Part of a small language model's weights: vocabulary 2048, 2.39M parameters.
Each number is 500 + 25 x the weight over the matrix's rms, rounded and kept within 0 to 999. Layers, rows and columns count from 0. Numbers have three digits each.

# layer 4 MLP down (transposed), 320x128, rms 0.196, rows 222-255, columns 0-63
492520502518551431514523510516526482533470532474535491494493491543516502482502515523489563513496468462494486554501466525511482482471493461489472497507498492503501487481475495510477454522492493
486524513510502497505429507481493550528500478489506490463530508487484510477479466523551505526476527465479515487496446498508549517505573498480493511511532473513504488507494521524468516505511501
467465487503523493501488505453521531497473472475542496481536515546481472507487512474471544523484510535469491504510448519541498504502481512493473491481472512477484479477522530504513505496471541
494513450476495486513481503530487515478532548520525488508458480477516515518513503520505479474520523504488477503498477538493485499527532542472495509490482476478515439528493522529468563467488481
491500520496501495513468532487514479484508529487437487510525531491470467490486471496441468510517482475473458508461484538500516519524512547483533465541507461475503510521527537512472584533504517
524514511510511536515531499500501514493495499488501486486515526501504517538497481528473492494535525468524469545526512481555465510507502451460476504520554548503494490490537496505474482492501497
503521514496505484524504540528467483546478554477488502490515476459477495493487495486500519482514533472540554488459446505486538481514512506479482471491459491483443514510518469511546502521498503
491521472462470503520470505549470520496519500503493504480484468473517484498497495483486498544452499501529480553498484507424556486514500478494503495567530473496498505521521477495535467485497478
532507507506467481464460493480483497497501528542497482557516476521503476477491524512513515526507495544488514487499545544511489550506498455456542526464485526515478529487492524535489499531537545
497540519481531479548510497507501480464526518522511484491494480530486512506550509554532474508503467462514489469513504559503519517465527472503523534501514454530477474482488455473505507481494530
511474452516485499486476486491503498505516501488473523498487499508515529502502468492461519465488506487516511523527456474503481480502470531447504479536502567471497492471517481475495497506457482
462512532516498489516484473458478497484500506484480572520510566531505486495517490504495482529456495501542429516466482518520533518507516470510510507499509526446494484544479510505515537503482521
531507509465503483498481475495499470499502508509519495488498516548529534490505500497532479504501486482527511498488503468488521506487499493510486518482526483493483514481494509502517489509535497
486504483522526492492489446506525543455484500503520553516521534528478443488475544538497501509519540496506452483478487526498506529477521497486506517460476521465525534465483548477456474523473509
541538476527497476494508479494516482478483484477547458546452530530509497555532470516493537477458481510502495466506472484509456508470490495487464497491494542478480475505509511456488477501500469
485544487470539516501469431515483475505480484494477471496489462518510439532504500503535473488516476490517508509453483531509491485489519480517512553476497483501526508509504478504506537503483495
537512497492501446465494557525511430443551534492506479491502521489485488462546522551543488525469549501502510509494451532505500548524506463490506505482460483483482488483563561563519514480513522
479514504475502519535510453521502491532493489494522502534525516509507469541500488471495528507528493536480515488454529504475529468529510547475517471555459461518499521483511538517533509522537517
465481482497502505487469491490469486523480500485445521475512508518519504494512534475504544538493497485557476538488456500467514480520531475498499516501498503530525487510501513531488487481501508
494469532467496490523491559471533497439520501479513488532522542540524483513475517494451485508467482509508547510517481478489515502508468504473495444553506506488489496502515512502510487482483460
510507502485549522535485486500507526453495538511540509504472513496491499521508513501503476492468520602483473501566479485527519505531475484528514508478498496472502498519508556525476505491486474
477498485486530503492519499457545519520513478517494533493504523516491532521486499520502492491494447449506492446497500541520484470514454509470508499538525511483507522470498503490544523547475489
520533525507515499518495507533480499516511521532466508464524525489522517486499488510493493466497471499504525439514489503548501442490493507474461497517537551457528500497510478518492477474489506
505509493524468511492455534481479514494516505519512513499488479478501490506482475507455438482511505494487494537453545517465489481475517488502528479452514514498493465508544520526506500508465524
459522490471465482486507487491451528502505496537511500489480522492495444481519488527462494519541492479496501528469453471475509489491503473513505509497488510475502523470500524462488504506485524
465524536465490485544513489477538497531514503523519491462510529506480478496525488468474496514519490489478526473517547543503521502493514501527506514469515455496488513466522469525539523524512517
525548477483476476475473488492523524526523525518511499501468539489513497459474471463504477460567473496505499476490549467464501540445481459481491495474553507501527482495489532527499527457520487
528527486473493563491503465461473499503535503535458487523454484509511499497510555487502487503509507479476473465519497534515466528520539535496512485488503506554476522505519514473523480471476489
446511483479489502472462471467496507504501464486479479486562541501520497533486534495470503551503498537491503480474524532531464483536481508477471520465516494496538511506506554523498494540462482
487490508550504527479507499517519500501486488529485511474507527555535496446446519557492487483499498515512503512514533491553540468492499542516523478529512485465431484497534505562428503519483501
522527519515543524473534446531468495459488524520506498522454536520505551484490493505480473475458493486515529483493496500478502539457473476455516527476481497494546520550510516536477488503510492
528510433487486519505540500490469479530474481493545503496508450530494471507497470488495483530480511476469507511485531507493471499466533529514514493484503486534535492492476506487464465502469499
522475507504496518554515525519529506485459490528517454522517471498496489496471533511498550477456517515488524527524538542444488480499489532469536480556511542484517517484509497513545541497491529
530540475524541502497496489507493492526493519521504479524522507491512442493470519509503504550477527503514498538479493524568514521502487500529496523493499492506499506544497502516540525548478520
# layer 4 MLP gate, 320x128, rms 0.29, rows 223-255, columns 0-63
454461506493508493534517514503544440498469507523520544498492489511484491532512492453514458524485501545529503518547486493486459466518481464495465507494481517476501518509517475541521562529517536
518512422491497506547472515477501493496511499476511504543516505472485497489503502487516465500479524496511517514488509486536555492482489499511488503552472501529547476452491498506490541490559449
501482496500498473505478507504511534528505489476519511524476554543503505497527502522524470496451525508500549480444499506488531523543463470460502510534522523503589468524474542504501536462508477
498493553504510525468484526471488509490503522503514488536534539485534519519577484496513456486520466451492527516512471477506483505509475521500494522502507503528441449505476517545463526475514504
482513517499506473518509486505501510507491567524505509533517522572514513523508514464499525486491495494510439466482540506510520550498478511511496528525574503474464500457483491576499530526484533
520495517485472492481484464468529505497517517445491492510506493493532459537520532536495486452483481473440535485502505499454451492527509509508495557524571467520522525514528486528519490524501485
514509486498498517513547487505472500496526521517509487491507511533522451552495530499503501506507482504498506503471516473468475492514517511495460463514528472538494472486499445510505504510522508
511526501513453515546505507491487522527501478527473485503482509513513495483545483506540503491498485491519451538457546530490478485499505487516511531506506476535489527459491491479477504483517495
518522495538532501465503474509476550522498469477508466493498516516512526524482467522533493544499551525507519487513515503445504520510507507494500535537469455510497511467500534485517522483500499
513516535522521481459517520528528466503534510496509511482516486493525456541544472526487508488454509521531489479478462474477520512522496491504503512491519475532525494506496545492518506513475481
495461502493515485531470509491521475520478508497492491529491525527517522531488478493455496497466518453477514479501495466484489453517506501477547504535501473435529498505476509460482491522508514
536461501501507545504538480528522492513509542499536489498493507488538509496492506492535468519480509523476497471511504515488483484455451519485499489508487496481493537513461520500477492484502495
523466513506479525450553475555485526500536500539484473483468496481554500513476487509462510499502480489462497490516498464446515540524538503481464452502508521481499453460513483513505522471482509
463495489492511508520503487534506499511489532475493518494536516475504521525478518505487535499491496491523521485514502485497491455507498441526517521530448546494489500484504507471493489479478544
529447511488488489490488519490494485474558467513476509485487479492503481518477500511534509542533483506512461518487492498503521481505491517508517504513508522493502552488493491499511541520513488
436496456505504489534526469553481547496518482488474542490505522502505467541504579512464490528490519474560496518475521446513478445515531473542527486489547485496539525488486509490512508478511484
518535482456503501468494517511516507487483460486493481476512482522511468504508506505510465529480490504523495536504505525527510516511472493444497525493514525508484474534538461518487486478428497
515507542518539555524480512547505470498495495508463516506511513481477512570521490509500431527545508503510474511512495484518450476528532460549490497489500555463501486427457442496511502476480499
506499486507519479444566498536497538490511518494497515511506489520511486506527515561510501499526498494506524490485501455503441481509532525488542519485463478483514480522483480508474485497488502
492527480436492499533477518479504485492491489534493504460498496489448524518494510475494574482485502466509489516521530484538538494481474491489478526492523479463510477496503524452526552498466480
529518487463509498523497486503496467527485435517523517522523497474549480506494490467491511452473470487462451497508521446488528522482477489513509491507505505501559481490461526535540547538494481
493495475522520487517486510522526487498484459510505504530517504498511539486541523499504490510506519523534522489529532520487511480483509509494474464503527491483493514513463523481489509523514496
488533470479508492536488503467541471498487506476484564485516507536483474494498525447528538500485490486478518462516463497483457525513497479503505500556541512447475523539459534450513495488512513
525490504535534513488475504500484499461485474501461490475485477497481512502501495483498519509458540482521516450499511542510466509539497486524527528487506453482465545531495515491502498503504509
486502522512531507494479533508506500536503501497503476551472481496461557489509524470457504502471498534518516515497530444497467504522534477529523469494464519471489500446533522558495499533490516
506518517522495574479562505449489506484536466492523474469496508497482533499491532450496524522468495516478488511511473510519495501515545496470541469564479537493461547508476487535493523516506493
441497480545472498511504521449432523510534520463526454519517536495455496490509485487470505499508493422551463549495481510535526467470468504488503510553458529525508520523513492528504516490486496
503523544504501449462537471501496553510554500449509490477461490473479506515495461482523521536541481494494450511445517483489490513528489497494494524477509511481526510487446511507498543508508523
500469515502508465469445519539529480532500520544521459495524477455509502486492479508484515540532525451509476487493469480503468538456438469491493474498497511560531564460499498480470502468450510
526508543460485439487447509528543519530476507463518481474540543495528509494496461476495541538526508492459500489450486499465511489477510511479508505526469503496496507500479489496479506482490448
503487469445511451515556491503515520521489479511499489476491517499549497522479487498496472456478506494501498441505512525518554524528464525450511520529494500532524511502481535524548488508511509
526465470512531509517480527547495462511503529485519478509474513529501524514539492456517498504501504506507488482440472491471463499492514468503502507519497513491524504486462503488515511514463481
515555466505550421522521473525456537507472487500479495502521494516493579541457557521475514500533496489516457500462477459472494502529445484527520452477490559475495473493490460506490475521512489
# layer 4 MLP up, 320x128, rms 0.263, rows 223-255, columns 0-63
489482441486474523548502482532526511451501492459568479517466488509477487474502532512504506497504476479533548498471523515534516499520449483496457511463542503503486543493531513497537524518484519
511513508429491491519474494522539472528468484468486479506481471494473550499525510504519526485486475505456494473515491460506510463480501458494446526489487522487467512507479467517509500501517528
482483503535498512470493513484495479490471464491488465485514480486504498486506495459521502524501470477531541500532516525501496557489489478532526484507499516503473512503513514530498521523518523
495519498437489500537519489491500514522505477531553471494530479471527475546512503487488559533470486499526537504509456530521508498521472579522475522445551489475502483515492495494498515509512479
487476474505501531540465508475489519537513472469509512485474482502492488507515492479534553475483492487485477486515520495522468498524501506500475514491464525519522515475484517464499496526502480
486476467488500506523469477453496493491496442537474499551492487503481509533466519546510443474498508575485523457532506489530510466493514471529485515511467561541472537468449540515528532519539464
502485488493476508485499509531480503516496463470490501428485492502505498507490565509492458493533483542497523475481514495497553480478531440504501474529556508486484494523487500489489557500506471
501495498483551510498532529466432522504529530500463499504498488482507498483482507488485509504519494446521515525506506463491510536473516512501531467496495503516500502540539499513457518475511457
539546499467481493443482491474508510511490450481526501463523514493548474489493509508483504494513523505534457523546454490481487496497527496496467465524520498506497474521489514516494472471516498
475530503513517520512500467490510542513529495464492504484515513450506509505488498459489511487479540533465490426488545519479469505461504544534519530508517498506498492493481459480508444505491498
513491491501476497481481472495478472516496479470506510510481526500511545503500505474461509497483467487474519547521490471485500484492543459461485471499500536531525494512489473511501493479485450
505529479505519474513469519494499508492492495478511513519504523503484535493509512522478506547451497464512515517473516477501485505518513508499532515482480495533525504490483473497532519531510492
529473500484475523515557517529515497489482528507497505508538494506526553529488458505551476499491508512499528474489519500507475513515514523555481506526451465528447472459484515490501482472470510
515483505497488506493503517476455507496483490489495460511485510484462501498491457506527502485525482485481503510486499493525565521515502506503478483495495510533458504522513492447499498526541464
477493537531506505512495524503554495496522517527470476517474444515533516494543486513479507517507489486500496502466514513509496527483486538531497482561478471548533485454549489501497521530504502
539492481527488484545472504516478493446480491483503493476466525479438485471478552454537506472515493569483492503514480523484502492469510477469484550468528512480492534491497458518532523478527555
533518486499477486484480515490484533493503485527553524484455530488546503491514465518494483549464531459543507522495501480459550514495482503491465509498514479505523484538431518539463472531465497
455516515534474544530473531535478506547472471520477505534489455513518513491524515510489531448496534493525504504510536513554498460479551464467493478547514459494487494432482486484525465474498467
488484498493511522529546513495487486534483511544508485512505518515480528464516492469465514515495517511530515511514508466527492491506540493496533559498474488520489517467529492506478452524486476
487505493485514542473487539498475439512515498477500519518480446494484528489505509519509529499505519529488513485521485485516527479494518508474531516485525510498511504493523505535563468468490512
500476484526484503494485481494496496467489539508524487529525527500517515480486498546485530492475510472533500513504453500519507492524518514508460498485477490533485514532512474486464520478533535
513483536497485492484506485480500514472530549526495499486504491505494503518501524492489521516499523466501467531496455481511521500530506500502485505445482492489509497467533528493525478470498452
495518533473451530504475499479472528507475521503525549531533520452482507443497488478495520534492482486505525496508548492467532536495514539525533516478499475529526511472532451513490490516538469
479486533528511494486492481471496549502511487460488507511471525526494501517533484529487501479455526499503511505521510499518515518532511479465503501519500466474537442511503520520500472459496496
488487516533490505509527475529497520496467485528495505487537527483506487520564505491525491571455510472476533527484453455518535485489511482508481479491528527472483499516488542442508475474493491
527538466474491524475497498521521432527481475540511502545487509513498503508503473486552483501496511521458484496491512466491484497498488500527518454454475493500445496486537498495534526509479514
485497493486479517470464533539562524514468480489541496505511498493545538473483476524512498522476478502539509501476448502496531489521515467510512506492518517477475507523541497536494506470485480
528480492533503477500525500526529505539513511489465526506485475506507477473482509477524498477530523502455496441523517506511500505485467547461512443449503481520524536531438479499580507516533498
497533515446550522509442461473491520486489506512524476496494467509480526485501523517514489482450500457499535486498470539509550447468501493488491480430536500484494464484513499477483493484508561
507471485489509512480446489491496528474493507485503522466497473510508458474485518511499494518491490536483468519519514489523544433517480491532561521476528536485502495510514485458552475475491540
499516497505488453479481540478503488482476461492494504488548484510502498480517520485453484466530528486510512513493548498473520480539458509502522505474517481491512519513470466515548504504543496
463523482486540505498482554550525508486487527508509423517485521488496430488524530511473482536495505496538538502493440495497513463485546486484494478538498504530504495514447497439529543505545435
542508428485496509496481530530479523551492501500497542495466498456464467547504494539448515476578514484511436494487484495485510509535504496464504470483488499506490523495537482482480500474518495